config.yaml
num_key_value_heads: 3
hidden_act: "swiglu"
norm_eps: 1e-05
positions: "rope"
optimizer: "soap_variant"
lr_mult_o: 0.745
beta1: 0.95
beta2: 0.99
max_seq_len: 768
doc_mask: true
Each number is 200 + 20 x the weight over its row's rms, rounded and kept within 0 to 999. Layers, rows and columns count from 0. The size before them is the row's rms in percent of the matrix's.

# down: layer 11 MLP down (transposed), 512x192, rms 0.183, rows 77-122, columns 0-47
# gate: layer 11 MLP gate, 512x192, rms 0.187, rows 78-123, columns 0-47
# up: layer 11 MLP up, 512x192, rms 0.195, rows 78-123, columns 0-47
down77,102,204,186,226,176,229,221,173,235,248,216,187,217,234,218,230,214,204,185,177,213,201,211,215,236,202,188,213,209,240,165,182,177,180,218,179,214,198,182,194,180,210,189,170,212,169,222,176,210
gate78,093,178,185,184,216,174,235,188,233,180,207,191,216,191,185,217,208,190,182,178,193,166,233,211,204,216,180,202,226,200,230,202,207,184,225,219,216,216,223,202,178,213,147,235,190,196,186,203,223
up78,097,195,172,196,204,198,225,215,243,169,190,174,200,211,192,192,190,215,192,197,182,169,213,196,214,188,216,199,205,184,221,198,220,180,231,183,181,169,200,192,162,217,157,231,196,159,189,228,211
down78,099,166,186,188,205,204,187,203,193,196,219,188,184,202,181,195,186,152,195,196,214,177,204,247,181,193,197,205,198,201,169,197,200,185,201,163,180,205,195,167,220,210,199,204,175,209,213,192,169
gate79,100,193,236,198,182,183,205,170,224,187,164,224,186,201,177,181,158,184,227,220,195,179,202,179,222,216,192,185,220,183,214,220,169,195,200,189,217,191,160,225,194,201,204,236,227,243,221,189,156
up79,102,217,232,236,179,207,186,182,218,211,169,210,158,221,204,170,172,205,223,211,208,177,203,178,188,203,193,191,196,206,212,194,203,139,237,198,225,198,215,222,194,232,196,208,230,221,194,223,160
down79,102,226,195,212,167,175,195,198,202,228,243,184,194,226,242,202,204,195,207,233,212,198,159,219,223,183,179,211,189,206,201,203,186,190,227,218,208,189,210,177,195,174,188,172,218,187,217,211,195
gate80,104,186,213,194,165,172,211,179,165,277,191,216,216,203,174,187,208,167,247,200,227,224,174,196,192,188,206,172,199,182,215,184,155,190,157,205,185,205,208,239,224,197,199,219,209,214,186,184,206
up80,095,200,208,203,203,200,222,202,171,179,216,208,211,182,193,236,230,188,207,209,189,182,180,189,172,195,221,194,204,196,221,198,202,193,192,209,160,197,197,200,165,233,194,199,193,194,199,200,215
down80,098,182,214,197,177,221,213,238,201,227,197,184,198,221,217,185,164,177,226,209,206,217,220,221,173,209,197,200,216,200,168,204,232,229,232,238,192,195,181,208,225,202,197,234,225,178,207,185,169
gate81,098,196,168,167,162,173,208,196,225,169,163,228,188,182,179,179,197,164,185,164,185,194,230,170,221,175,210,213,201,229,220,222,188,154,171,183,163,202,206,223,197,231,181,192,180,200,195,200,185
up81,098,201,148,180,189,197,200,209,216,200,178,199,203,216,208,203,194,197,233,176,237,177,184,236,232,191,192,195,187,175,181,189,185,207,171,213,204,185,199,211,196,209,199,185,194,215,198,201,198
down81,101,176,165,242,183,223,182,229,211,226,206,182,160,167,198,217,190,209,210,196,212,204,199,176,211,182,189,188,220,162,193,211,183,168,217,171,218,191,186,154,210,196,212,220,197,200,235,186,206
gate82,091,193,184,165,169,194,178,216,209,251,179,205,178,202,196,150,184,219,202,188,185,206,219,185,217,200,213,176,186,165,197,238,205,197,181,229,206,164,208,233,210,204,212,231,180,219,208,205,199
up82,103,202,212,188,193,171,189,227,211,193,175,195,192,216,201,272,192,206,221,197,217,177,212,203,189,175,245,192,220,212,208,192,165,173,190,186,191,192,162,213,230,199,205,219,192,185,185,205,199
down82,101,199,205,198,186,248,196,198,214,179,201,148,170,204,171,207,204,219,195,172,170,189,164,231,194,198,170,185,196,190,195,229,212,183,200,206,248,208,209,196,191,238,191,211,228,175,225,165,243
gate83,095,192,137,222,200,221,253,197,215,205,220,172,183,178,183,210,209,202,151,223,207,197,194,186,206,249,174,204,173,201,206,200,182,202,202,214,227,156,203,225,184,210,204,186,192,172,183,175,183
up83,097,207,192,149,225,178,221,214,210,171,205,168,236,184,190,232,193,225,218,214,177,191,182,218,204,185,132,206,183,183,197,190,170,209,192,182,201,210,198,183,210,170,207,194,194,233,210,216,194
down83,099,200,205,198,241,224,228,191,190,230,245,213,175,169,206,237,192,209,240,209,222,222,204,177,206,220,194,228,216,196,221,199,194,173,217,212,203,159,204,195,212,184,197,211,180,194,196,166,215
gate84,096,219,223,210,211,200,185,224,195,206,206,190,220,175,204,228,189,188,206,206,155,200,201,218,173,196,232,196,151,196,191,207,214,235,171,203,215,172,235,209,197,197,221,215,179,174,193,177,204
up84,097,201,214,212,206,189,188,177,196,200,198,187,183,182,227,209,246,171,182,172,200,186,162,188,170,187,205,200,219,200,216,215,186,200,234,165,213,247,243,232,195,223,148,215,200,218,219,203,178
down84,098,205,184,166,228,238,177,186,218,205,166,176,195,202,210,181,176,205,211,181,184,185,230,211,237,163,192,192,210,203,186,172,207,171,207,172,145,219,213,198,206,205,198,173,187,223,181,229,207
gate85,102,211,174,237,167,192,194,198,211,191,207,216,241,195,186,200,227,161,158,181,221,232,198,164,215,187,205,220,164,223,200,192,215,190,171,185,184,191,197,190,213,192,217,219,183,196,216,206,202
up85,103,199,200,202,196,212,203,204,204,217,202,198,167,196,210,187,243,200,191,211,179,216,210,206,227,171,213,191,229,186,214,216,227,222,204,205,193,216,213,237,210,173,198,231,225,180,193,170,194
down85,099,144,201,237,192,215,205,197,202,199,190,197,232,223,168,170,185,195,181,187,215,174,204,187,218,210,200,214,179,189,167,186,211,184,191,205,222,177,183,222,162,193,182,183,167,221,198,233,204
gate86,110,181,192,191,212,195,198,188,166,181,169,214,242,201,224,192,178,215,179,202,213,223,201,182,208,177,200,200,207,199,157,186,191,191,154,182,216,207,215,208,218,205,160,221,219,179,192,173,208
up86,110,218,188,201,185,163,202,177,213,213,204,231,194,214,185,243,218,235,192,175,209,164,230,221,211,241,210,202,213,233,190,208,175,210,210,186,213,215,212,208,191,213,185,184,192,194,224,177,186
down86,110,200,210,249,188,215,219,203,194,191,212,228,178,197,232,195,238,232,219,207,224,199,212,200,186,213,255,202,217,207,187,172,184,176,203,191,209,176,189,186,172,227,192,206,205,177,220,181,176
gate87,102,169,220,201,185,172,212,180,197,222,213,202,216,218,202,188,169,199,212,215,177,196,219,206,192,186,200,188,239,182,199,187,159,201,213,184,228,206,168,191,227,187,210,209,231,216,193,171,229
up87,103,205,221,192,205,222,198,186,186,178,218,207,178,204,197,182,190,208,225,195,209,225,224,229,236,196,165,225,192,191,236,211,198,225,220,174,207,195,188,180,215,186,214,228,200,173,225,191,200
down87,094,185,180,217,198,185,220,161,219,191,184,215,177,208,184,178,186,225,226,239,214,156,185,222,201,197,202,209,236,168,194,162,202,195,205,191,199,196,188,156,200,211,215,207,169,237,191,216,195
gate88,105,192,198,215,179,167,185,194,184,173,204,192,213,183,194,171,175,207,166,183,167,217,177,181,196,170,157,170,172,194,226,186,147,202,203,223,236,180,189,188,226,203,188,190,182,187,181,191,198
up88,111,200,207,211,229,188,168,201,209,188,193,207,211,227,211,198,229,166,205,213,191,223,191,214,180,206,213,178,191,163,168,173,238,212,215,194,184,217,187,227,171,190,203,239,216,186,234,204,208
down88,105,201,191,143,193,222,201,176,189,179,189,246,196,174,190,184,191,173,223,212,185,197,215,199,199,202,213,212,180,199,180,220,218,183,216,220,181,207,230,202,192,162,226,216,212,196,222,225,200
gate89,092,205,228,182,187,177,206,175,201,197,220,216,181,177,220,180,170,229,207,261,167,219,216,212,220,196,198,186,180,171,161,208,166,241,190,239,206,216,198,225,189,210,200,196,225,186,194,208,192
up89,098,219,224,182,170,223,208,217,229,232,200,211,200,177,205,199,220,180,157,197,247,194,178,165,202,195,200,211,200,220,220,183,178,217,194,184,190,158,160,194,185,190,201,212,213,257,151,202,166
down89,097,156,157,159,202,163,189,187,200,234,202,200,172,182,204,219,172,216,232,170,178,204,204,209,205,186,211,189,185,173,223,215,245,201,210,267,224,165,205,198,221,205,200,209,202,203,164,186,169
gate90,097,210,198,188,194,210,200,191,228,234,197,248,184,209,213,206,194,170,214,202,164,196,221,158,209,211,200,230,218,209,209,155,178,176,220,212,231,199,221,175,228,203,194,249,187,151,213,203,208
up90,098,162,198,212,179,194,208,196,204,175,203,206,229,166,217,218,187,184,193,183,163,231,218,167,188,210,179,224,224,195,184,181,161,183,195,233,196,174,211,218,171,205,189,193,199,168,166,203,174
down90,102,213,194,173,237,193,204,181,177,180,176,172,178,244,206,177,227,211,219,189,214,168,200,229,200,206,242,193,216,187,181,206,189,207,199,218,173,197,179,174,217,196,230,223,198,206,179,158,197
gate91,111,200,182,217,192,220,169,201,184,201,225,186,231,183,227,180,222,186,204,208,210,207,224,176,235,202,185,158,187,166,155,230,191,208,193,182,233,222,188,209,193,161,179,170,217,180,235,199,193
up91,110,188,229,213,200,198,181,194,228,213,201,210,189,208,216,205,189,210,200,186,206,186,173,222,198,219,182,191,230,261,172,155,214,222,193,179,231,210,211,224,213,195,173,233,222,243,192,215,182
down91,104,178,179,209,189,178,191,176,199,143,194,163,195,196,200,163,172,202,221,220,206,206,217,211,204,232,201,214,170,223,207,184,234,245,202,209,205,188,233,221,186,193,202,230,184,224,207,198,210
gate92,100,211,166,194,203,198,222,202,194,193,170,221,227,229,191,189,190,202,203,200,173,198,192,194,194,202,203,226,219,175,194,231,193,170,203,210,223,193,204,209,200,209,196,186,215,163,199,169,209
up92,097,245,213,200,168,229,231,220,230,178,197,242,178,186,162,217,192,212,231,183,198,225,171,182,207,214,213,203,207,213,184,195,228,187,219,167,215,212,199,194,185,182,200,205,170,169,198,179,245
down92,094,208,200,254,212,189,190,210,200,240,182,221,200,173,206,193,205,218,194,207,195,216,209,178,184,217,219,181,195,192,212,201,181,223,209,189,235,187,187,189,213,205,184,226,169,223,211,257,194
gate93,094,200,197,239,215,202,164,204,223,179,188,230,187,201,186,241,207,223,165,194,192,210,212,214,196,218,198,178,208,191,207,193,197,178,194,189,187,221,184,182,235,174,197,165,191,181,233,194,231
up93,093,198,129,162,194,193,223,233,201,234,212,210,196,204,202,229,217,180,208,211,230,202,240,191,214,190,179,188,189,213,200,210,201,198,213,198,222,188,184,207,149,212,216,226,204,212,161,234,196
down93,093,203,230,134,215,180,165,244,190,175,215,235,227,224,190,196,200,199,204,190,189,213,193,201,155,184,212,201,180,202,179,203,201,203,200,237,178,225,209,221,221,217,197,177,219,196,197,174,197
gate94,103,177,204,136,190,170,176,214,195,201,163,193,212,218,186,227,196,194,210,194,180,186,197,239,204,192,174,223,199,181,198,179,190,191,217,218,171,208,200,201,232,233,222,226,174,181,183,219,214
up94,104,205,150,205,194,190,222,187,198,239,188,193,200,219,203,152,223,198,212,220,229,227,194,209,199,209,167,209,219,189,223,181,206,174,199,207,194,191,192,226,226,170,176,206,212,210,177,189,218
down94,099,185,186,167,199,197,185,197,220,172,214,185,201,198,229,180,235,231,197,195,177,172,178,197,189,215,190,165,202,184,199,199,168,213,178,242,219,195,181,238,223,210,186,192,176,186,209,224,198
gate95,098,187,181,185,207,176,214,193,158,170,189,180,187,222,185,181,187,214,245,220,176,233,219,239,217,171,210,193,154,199,206,195,208,213,182,246,206,206,182,178,240,191,201,189,188,191,230,167,186
up95,097,220,202,215,170,175,211,234,193,183,222,202,225,193,213,181,195,173,209,234,198,191,188,192,215,215,220,158,198,214,162,188,186,197,208,212,194,172,192,199,223,165,191,215,172,187,229,226,246
down95,093,147,208,241,217,224,240,197,167,227,199,208,195,228,196,205,234,187,190,200,180,190,212,209,165,192,217,184,196,215,175,183,221,208,190,191,203,193,217,204,256,163,220,173,221,220,196,171,210
gate96,099,195,197,216,191,199,190,212,197,233,189,195,233,201,191,209,239,229,178,186,170,223,192,192,227,210,165,194,214,195,218,188,192,229,201,226,197,179,227,209,197,210,224,177,194,195,213,218,202
up96,097,179,182,214,212,214,179,179,217,191,207,200,194,175,195,197,228,191,187,196,185,185,189,233,225,235,195,191,211,226,215,189,211,170,200,195,225,205,236,195,161,180,180,211,176,196,214,205,206
down96,098,207,171,224,193,189,208,213,203,186,163,152,200,180,196,185,205,206,201,167,221,200,195,191,176,204,195,208,236,215,198,203,194,222,204,200,171,240,224,192,199,184,175,188,221,189,207,238,221
gate97,099,187,205,138,232,225,192,191,174,202,192,190,177,191,219,185,159,173,169,236,186,217,211,211,224,217,200,201,204,191,224,217,190,184,154,209,214,214,218,203,179,164,204,196,239,243,172,158,202
up97,090,174,206,170,219,172,202,196,196,219,227,166,180,215,184,218,178,207,206,174,212,181,242,209,192,208,189,215,165,209,172,191,206,216,214,184,213,206,215,176,182,223,201,204,220,163,197,219,230
down97,093,195,188,197,197,203,182,199,185,189,220,151,174,208,220,205,185,194,184,192,217,166,192,183,185,185,210,214,160,184,208,202,188,206,199,212,201,192,215,192,209,203,188,221,223,223,209,191,207
gate98,093,217,180,205,174,174,166,196,199,199,177,213,162,214,206,192,200,179,205,243,195,217,226,181,189,211,179,220,231,195,165,197,223,171,194,173,191,187,187,207,186,175,191,165,185,207,229,233,205
up98,096,176,209,233,201,199,195,195,217,216,195,192,192,193,180,247,190,189,195,230,198,202,239,202,185,218,178,218,224,220,161,178,174,202,197,221,205,201,235,211,186,195,199,209,188,204,209,169,238
down98,100,216,227,204,178,191,172,182,226,229,187,186,206,192,224,186,207,188,197,173,162,200,199,237,184,179,207,188,178,191,214,204,204,213,170,187,232,196,180,238,210,231,178,172,186,196,200,161,164
gate99,102,215,187,167,184,184,181,207,212,198,192,217,209,190,218,210,210,194,180,205,243,244,158,187,209,230,171,210,183,217,202,209,205,196,214,201,163,235,217,187,190,164,204,219,204,192,201,171,209
up99,100,218,217,185,234,188,182,222,245,207,196,195,210,207,205,208,196,221,197,224,219,184,193,218,215,209,208,188,186,184,208,211,193,189,197,202,216,206,216,222,172,201,207,232,201,176,211,229,171
down99,099,177,212,220,167,198,212,191,161,167,206,177,203,203,185,226,195,184,214,204,200,233,193,178,177,207,213,205,147,198,223,183,180,219,203,227,214,191,178,204,177,235,251,202,215,203,178,202,210
gate100,102,200,224,176,194,211,194,223,191,211,195,220,219,205,167,209,181,177,227,200,213,234,190,200,223,231,224,217,204,210,202,205,177,203,184,203,206,206,170,179,158,227,190,177,190,167,224,209,145
up100,105,203,208,244,205,202,190,183,209,169,211,160,193,183,187,233,206,245,224,182,235,216,200,192,204,195,199,176,194,163,197,210,199,210,190,220,217,196,232,200,202,225,219,209,164,175,179,216,179
down100,103,188,185,211,178,197,230,192,180,193,164,199,191,185,182,156,195,186,185,198,179,211,168,205,174,163,183,215,207,200,170,183,181,210,205,198,155,199,177,203,217,175,224,152,187,235,176,186,176
gate101,100,176,203,184,182,182,204,173,213,197,192,191,180,214,234,210,208,169,245,170,196,242,198,197,220,154,184,189,168,161,211,180,198,228,216,214,217,212,208,247,211,186,197,235,212,232,201,178,208
up101,100,208,178,207,210,200,184,183,204,183,209,216,182,228,201,185,188,194,173,222,206,177,194,210,190,220,192,184,218,186,165,214,202,167,195,214,212,195,213,193,214,245,206,183,170,235,183,230,217
down101,105,199,187,242,228,229,199,189,191,203,172,185,187,235,190,187,186,176,208,205,177,160,198,238,177,198,192,214,207,198,202,216,210,243,207,203,243,215,218,214,245,177,212,216,197,206,197,223,208
gate102,101,201,183,191,228,187,198,193,210,163,203,210,188,218,223,218,198,241,182,197,201,216,179,206,185,208,188,182,180,204,224,221,211,212,174,216,234,185,212,185,232,215,216,213,183,187,193,201,204
up102,106,211,158,225,214,174,206,203,210,184,214,239,182,198,192,175,189,229,213,233,189,208,192,184,193,223,193,220,169,197,193,217,199,183,186,212,180,207,198,199,184,192,192,199,190,208,212,215,204
down102,106,176,161,190,180,199,197,212,213,238,219,176,183,210,201,194,227,189,167,208,216,208,216,205,201,208,182,222,218,211,171,209,166,192,211,187,209,199,214,188,212,223,222,223,156,189,215,228,204
gate103,102,188,207,157,151,210,220,164,181,179,213,223,207,185,215,191,207,224,234,223,172,200,207,179,191,199,185,209,174,211,230,213,207,196,192,211,196,186,210,224,203,200,171,203,176,208,187,199,178
up103,104,208,199,148,177,256,211,199,207,188,203,162,223,200,233,212,198,200,216,228,209,239,218,210,205,201,157,200,162,161,219,213,208,206,205,224,198,227,215,223,215,177,182,177,162,180,213,173,239
down103,105,207,233,196,211,215,212,202,234,203,180,207,181,204,210,188,212,190,203,190,190,179,169,163,187,237,206,198,165,221,195,207,190,195,212,174,207,209,167,199,229,220,213,187,200,222,179,226,223
gate104,096,177,206,215,191,233,187,190,192,205,185,206,180,205,225,208,209,215,192,196,198,173,193,257,214,209,228,176,192,213,200,213,202,186,198,215,212,169,201,180,196,187,225,231,212,200,173,174,175
up104,098,196,212,207,213,181,194,226,225,227,184,218,182,214,248,216,165,230,174,198,186,223,234,214,197,204,220,188,204,185,161,198,219,222,202,205,228,189,164,184,191,192,185,179,207,217,202,213,170
down104,101,162,150,214,170,182,203,189,164,233,219,173,215,154,169,200,189,193,159,207,213,195,204,225,213,169,215,208,235,202,166,205,216,198,195,211,199,198,227,224,185,187,196,212,179,196,179,187,201
gate105,100,180,210,207,219,165,184,210,161,187,196,227,223,205,184,229,226,226,186,201,156,212,208,214,217,235,196,203,205,176,179,179,227,202,207,223,183,173,197,182,192,199,186,199,190,192,216,234,230
up105,100,211,179,232,196,221,217,218,189,172,189,235,187,185,193,188,208,185,175,211,206,176,172,215,223,191,208,187,190,203,238,200,202,217,252,175,203,228,228,200,201,162,204,214,199,202,175,191,170
down105,095,211,206,190,192,232,221,160,208,182,191,174,203,206,172,180,188,196,162,223,168,217,172,198,212,227,188,202,185,180,166,188,220,183,169,176,191,176,170,199,219,217,163,189,213,191,185,227,214
gate106,105,201,192,215,194,148,220,189,179,178,163,203,232,217,207,226,206,137,207,188,188,183,176,214,194,169,221,182,170,235,204,181,215,209,169,216,198,204,178,198,191,191,197,201,206,204,178,167,188
up106,102,185,176,203,223,176,195,176,185,209,224,191,218,154,240,199,243,199,212,207,208,200,198,171,175,175,199,174,196,148,188,201,219,181,193,217,206,212,184,222,201,188,190,171,235,208,168,179,229
down106,104,208,175,236,174,196,200,237,201,205,166,194,212,210,235,198,206,179,194,204,202,225,173,189,195,186,206,245,168,186,203,195,188,198,204,199,198,205,173,192,243,180,224,200,245,216,163,182,223
gate107,102,179,192,194,205,232,221,196,222,216,182,187,191,188,191,154,236,182,217,224,206,198,210,207,198,198,187,208,201,251,161,227,210,183,167,184,199,198,209,196,202,217,187,223,204,183,214,198,205
up107,100,192,198,186,190,230,191,209,171,223,217,202,182,205,191,221,175,201,171,169,182,194,203,217,190,193,184,193,180,202,203,195,190,220,232,188,221,220,203,212,221,249,191,238,193,173,221,257,197
down107,099,217,184,175,213,180,203,222,197,204,219,228,173,185,185,203,212,203,215,219,209,176,195,210,208,197,198,214,192,190,197,208,236,174,197,200,222,209,206,185,223,193,147,185,212,209,210,192,175
gate108,098,200,177,202,220,195,213,200,228,187,201,240,236,210,180,193,200,199,169,208,222,174,182,205,207,162,244,185,207,221,169,181,237,166,191,195,221,214,217,213,228,194,208,180,193,208,237,222,200
up108,100,174,211,178,202,223,215,190,182,196,203,237,221,201,202,196,194,204,206,181,206,169,225,196,223,206,197,179,201,195,213,186,207,206,217,220,230,192,175,225,218,194,246,212,176,208,211,237,235
down108,100,227,189,206,238,191,219,175,188,207,220,177,181,201,222,209,184,176,205,202,181,203,191,191,193,225,161,247,191,233,210,174,185,221,192,160,168,210,206,228,200,237,201,219,168,165,204,193,219
gate109,097,184,206,227,206,183,205,211,236,205,208,240,196,192,198,189,167,210,177,175,184,186,212,173,218,195,196,211,185,177,211,232,187,194,235,195,230,217,186,178,191,207,203,206,236,196,169,222,211
up109,098,235,161,182,177,195,205,150,190,187,214,188,199,200,188,207,203,190,193,184,200,213,206,211,207,190,201,214,196,235,205,187,165,213,228,199,189,185,195,206,183,207,196,162,195,217,216,199,225
down109,095,186,221,209,188,207,204,185,182,183,221,195,164,239,209,225,194,198,174,201,203,205,213,224,184,216,197,218,197,202,212,207,194,234,213,193,190,215,227,196,192,221,207,195,222,172,203,203,223
gate110,103,194,176,211,192,224,180,194,179,218,175,168,232,215,179,214,208,203,219,222,202,199,190,213,247,165,200,200,212,207,164,180,242,204,226,208,177,179,179,211,184,224,202,158,214,211,179,194,198
up110,099,202,190,237,235,186,212,240,194,183,211,207,204,207,216,195,211,229,215,178,198,214,180,173,247,209,200,203,182,214,251,204,165,212,206,192,200,184,209,223,211,180,221,212,194,187,192,172,215
down110,097,168,225,198,188,222,194,206,213,187,171,201,224,217,190,190,157,207,207,185,189,178,187,185,205,191,175,187,184,200,204,184,206,191,189,232,206,179,228,161,208,221,223,197,189,224,189,205,224
gate111,105,187,144,198,181,180,162,156,219,206,207,223,201,187,188,193,222,196,190,213,217,194,159,227,204,217,214,181,208,233,168,206,181,172,199,236,183,191,216,207,189,241,175,213,222,195,182,158,179
up111,104,171,198,220,237,195,169,195,197,194,220,219,210,179,214,206,200,196,235,226,208,187,194,229,211,218,209,154,196,212,214,214,192,195,200,216,210,152,226,174,211,173,212,207,240,220,228,219,236
down111,102,165,189,165,195,188,192,218,192,222,195,239,228,233,173,186,203,214,210,201,219,205,220,220,193,186,169,214,216,193,175,192,162,187,182,171,205,187,183,216,201,204,159,203,155,195,161,183,254
gate112,095,196,182,231,204,206,201,220,196,200,177,230,189,168,182,211,183,180,188,235,198,217,224,180,212,207,213,183,207,175,225,195,209,179,203,175,204,199,248,168,195,187,195,168,193,201,225,197,198
up112,098,222,210,230,179,217,208,211,191,188,193,201,168,224,191,191,185,201,211,189,189,218,181,215,189,212,185,207,208,187,211,204,204,200,203,207,187,190,206,205,207,221,171,229,208,190,200,189,181
down112,102,225,207,196,225,158,212,188,166,224,201,195,187,202,182,232,221,193,198,180,212,206,193,195,172,200,219,212,221,199,202,235,202,210,223,162,221,206,210,200,225,200,193,219,227,185,203,206,231
gate113,103,206,170,188,209,219,226,216,228,179,158,166,181,186,203,211,192,199,163,187,182,194,194,208,206,223,191,194,236,227,214,215,180,190,221,218,197,196,203,169,216,199,227,191,213,199,212,178,212
up113,101,231,202,170,197,201,209,172,210,190,198,206,194,187,196,188,209,219,192,207,184,202,225,206,218,166,179,214,173,208,194,238,203,229,170,204,205,231,188,183,146,183,226,199,179,230,181,213,192
down113,098,185,231,204,215,208,151,203,223,135,217,204,183,180,191,220,201,212,181,169,192,230,200,178,210,183,199,218,193,240,157,170,233,191,226,245,243,199,217,205,226,213,201,191,173,196,207,221,216
gate114,108,215,166,152,185,206,199,214,251,201,197,193,182,204,205,204,205,171,219,196,210,176,209,195,189,194,222,203,225,202,202,211,178,194,216,158,167,195,196,216,233,195,217,195,193,194,191,199,212
up114,099,225,226,184,204,198,181,239,198,209,217,189,223,179,229,213,196,175,202,199,196,193,178,193,177,201,233,193,202,174,223,208,197,210,208,217,195,218,192,169,188,209,193,166,192,194,213,217,167
down114,102,195,203,149,214,162,195,234,224,177,174,203,189,174,232,219,168,204,213,208,231,184,184,178,235,232,224,171,205,218,210,176,219,196,231,185,224,218,202,216,191,215,220,214,206,199,223,196,208
gate115,103,192,184,180,194,203,240,216,199,191,188,183,180,199,193,202,227,184,226,185,215,193,192,186,217,205,170,201,152,202,194,180,180,230,209,185,230,209,183,185,165,171,166,181,208,213,195,173,208
up115,101,207,190,182,193,202,172,191,219,227,209,173,229,189,223,189,167,226,231,201,211,172,174,220,205,165,205,183,200,190,239,198,206,209,186,219,239,217,196,178,226,214,193,197,223,231,234,208,206
down115,102,218,177,236,225,190,193,168,176,221,158,196,194,197,193,171,215,198,206,190,205,198,211,195,220,201,196,235,192,236,173,201,223,190,191,176,191,194,246,239,183,194,169,185,228,202,182,181,202
gate116,101,191,188,191,207,202,239,198,201,190,181,202,177,218,209,156,198,210,218,184,204,201,185,188,221,215,191,171,189,194,153,168,220,159,182,210,178,191,218,219,217,154,197,175,151,179,201,186,209
up116,100,171,167,231,161,242,171,204,213,182,180,187,189,193,198,239,187,196,193,211,190,208,182,200,206,211,202,232,177,176,213,211,191,209,216,171,200,186,196,202,185,204,208,242,198,190,243,219,243
down116,098,208,196,189,197,205,194,244,229,214,211,203,188,224,193,209,168,161,209,191,155,184,226,198,214,163,202,208,230,202,164,171,184,209,197,231,190,207,192,184,232,189,185,208,220,192,197,223,182
gate117,096,167,168,180,194,226,202,195,200,203,196,200,220,213,205,192,200,138,180,239,235,183,207,183,222,235,196,210,194,213,219,224,218,199,194,196,183,191,223,199,223,195,200,223,199,203,242,259,194
up117,097,194,215,197,222,211,205,202,220,181,250,202,188,166,202,210,176,226,202,203,198,201,200,211,180,233,173,206,159,179,195,204,189,187,208,195,213,185,177,199,186,200,208,186,201,209,209,195,207
down117,100,179,185,198,198,186,186,190,196,200,217,184,215,216,203,198,191,210,226,212,177,170,190,156,229,205,206,170,211,166,181,209,220,198,200,229,181,210,172,190,214,194,184,165,211,171,200,183,204
gate118,098,201,156,202,188,215,202,169,205,244,186,196,208,225,210,176,188,215,196,212,203,217,166,165,225,181,201,192,215,179,207,211,192,220,206,188,200,201,198,185,196,171,201,197,211,242,184,243,220
up118,097,217,182,174,220,195,209,168,193,199,218,225,228,221,196,219,204,219,225,191,211,229,193,179,187,205,192,151,196,241,211,198,182,181,184,167,192,186,209,169,205,217,203,212,166,185,166,201,186
down118,104,175,190,167,181,143,193,220,207,187,202,234,189,205,195,224,184,213,202,168,178,210,206,176,172,196,224,190,219,226,188,203,195,205,210,183,190,192,202,201,164,182,175,194,151,203,199,195,194
gate119,100,200,251,175,198,177,194,194,216,182,228,214,218,222,159,230,232,204,187,231,186,214,205,179,199,221,168,196,215,214,183,168,212,202,212,218,182,213,200,193,192,191,222,200,188,196,202,209,182
up119,097,175,211,231,199,220,182,206,214,205,192,207,219,166,219,189,197,209,216,169,200,219,191,222,160,185,196,229,171,211,207,216,175,231,173,181,215,193,216,251,212,228,186,183,222,232,211,209,214
down119,096,157,216,204,227,159,231,229,187,203,185,223,175,199,212,205,226,165,203,214,219,197,222,239,174,201,229,201,191,201,230,214,221,198,189,167,163,220,186,175,203,188,215,185,210,197,173,233,201
gate120,095,213,196,196,189,192,207,216,175,174,131,190,185,207,189,193,190,203,197,215,183,188,211,220,231,187,220,214,208,173,175,200,210,191,207,186,205,200,246,189,189,221,202,237,236,210,180,212,230
up120,103,195,187,210,197,164,177,223,206,210,206,189,171,214,182,202,207,228,182,193,183,184,196,198,214,182,196,194,214,223,226,172,202,205,204,195,237,165,207,205,198,188,219,202,234,202,189,200,212
down120,099,219,182,219,205,213,159,181,218,203,180,205,189,230,168,219,199,232,195,207,212,194,179,195,236,195,189,176,215,209,194,170,219,221,209,267,247,189,212,195,192,220,183,223,161,206,155,202,190
gate121,099,202,201,153,204,192,222,188,185,204,209,221,200,195,191,205,196,220,236,206,200,196,223,241,167,241,213,231,214,179,184,184,190,200,198,212,254,246,171,227,214,228,197,187,215,216,197,188,174
up121,105,163,207,245,221,241,219,206,172,211,208,197,219,190,226,196,208,190,206,205,213,221,197,190,210,184,181,203,222,211,193,201,231,218,230,232,213,201,215,174,214,229,189,202,193,182,216,201,221
down121,102,198,179,186,192,183,156,190,202,229,213,203,207,209,200,190,175,193,163,207,193,156,189,206,183,195,174,167,224,205,205,241,230,184,190,194,197,189,232,229,170,242,182,202,219,190,197,229,206
gate122,104,181,192,204,210,210,185,186,185,163,162,206,184,223,231,219,223,196,179,233,190,207,174,182,171,208,207,187,193,149,187,217,183,213,251,184,197,170,209,165,226,196,181,241,211,223,207,219,210
up122,109,199,245,239,218,227,184,194,150,175,223,183,184,233,186,229,214,197,168,163,222,216,217,173,209,194,173,208,184,189,189,199,229,190,173,217,173,190,234,183,198,209,195,202,235,219,185,187,186
down122,106,193,225,185,208,169,186,186,187,182,203,238,216,207,204,158,215,198,194,205,195,214,195,253,205,193,202,214,187,202,183,189,185,229,203,185,197,213,220,208,229,219,204,186,172,208,220,211,250
gate123,100,195,199,204,174,223,189,224,194,206,185,200,198,211,224,205,216,218,222,207,188,215,199,226,152,161,146,175,194,203,212,216,207,207,175,171,194,200,197,195,212,192,212,202,229,212,245,197,202
up123,097,229,253,206,203,229,233,186,195,209,219,240,196,193,203,226,161,205,208,220,204,228,199,166,161,190,218,200,162,221,220,212,212,214,187,227,218,162,221,177,202,203,193,204,235,191,194,205,173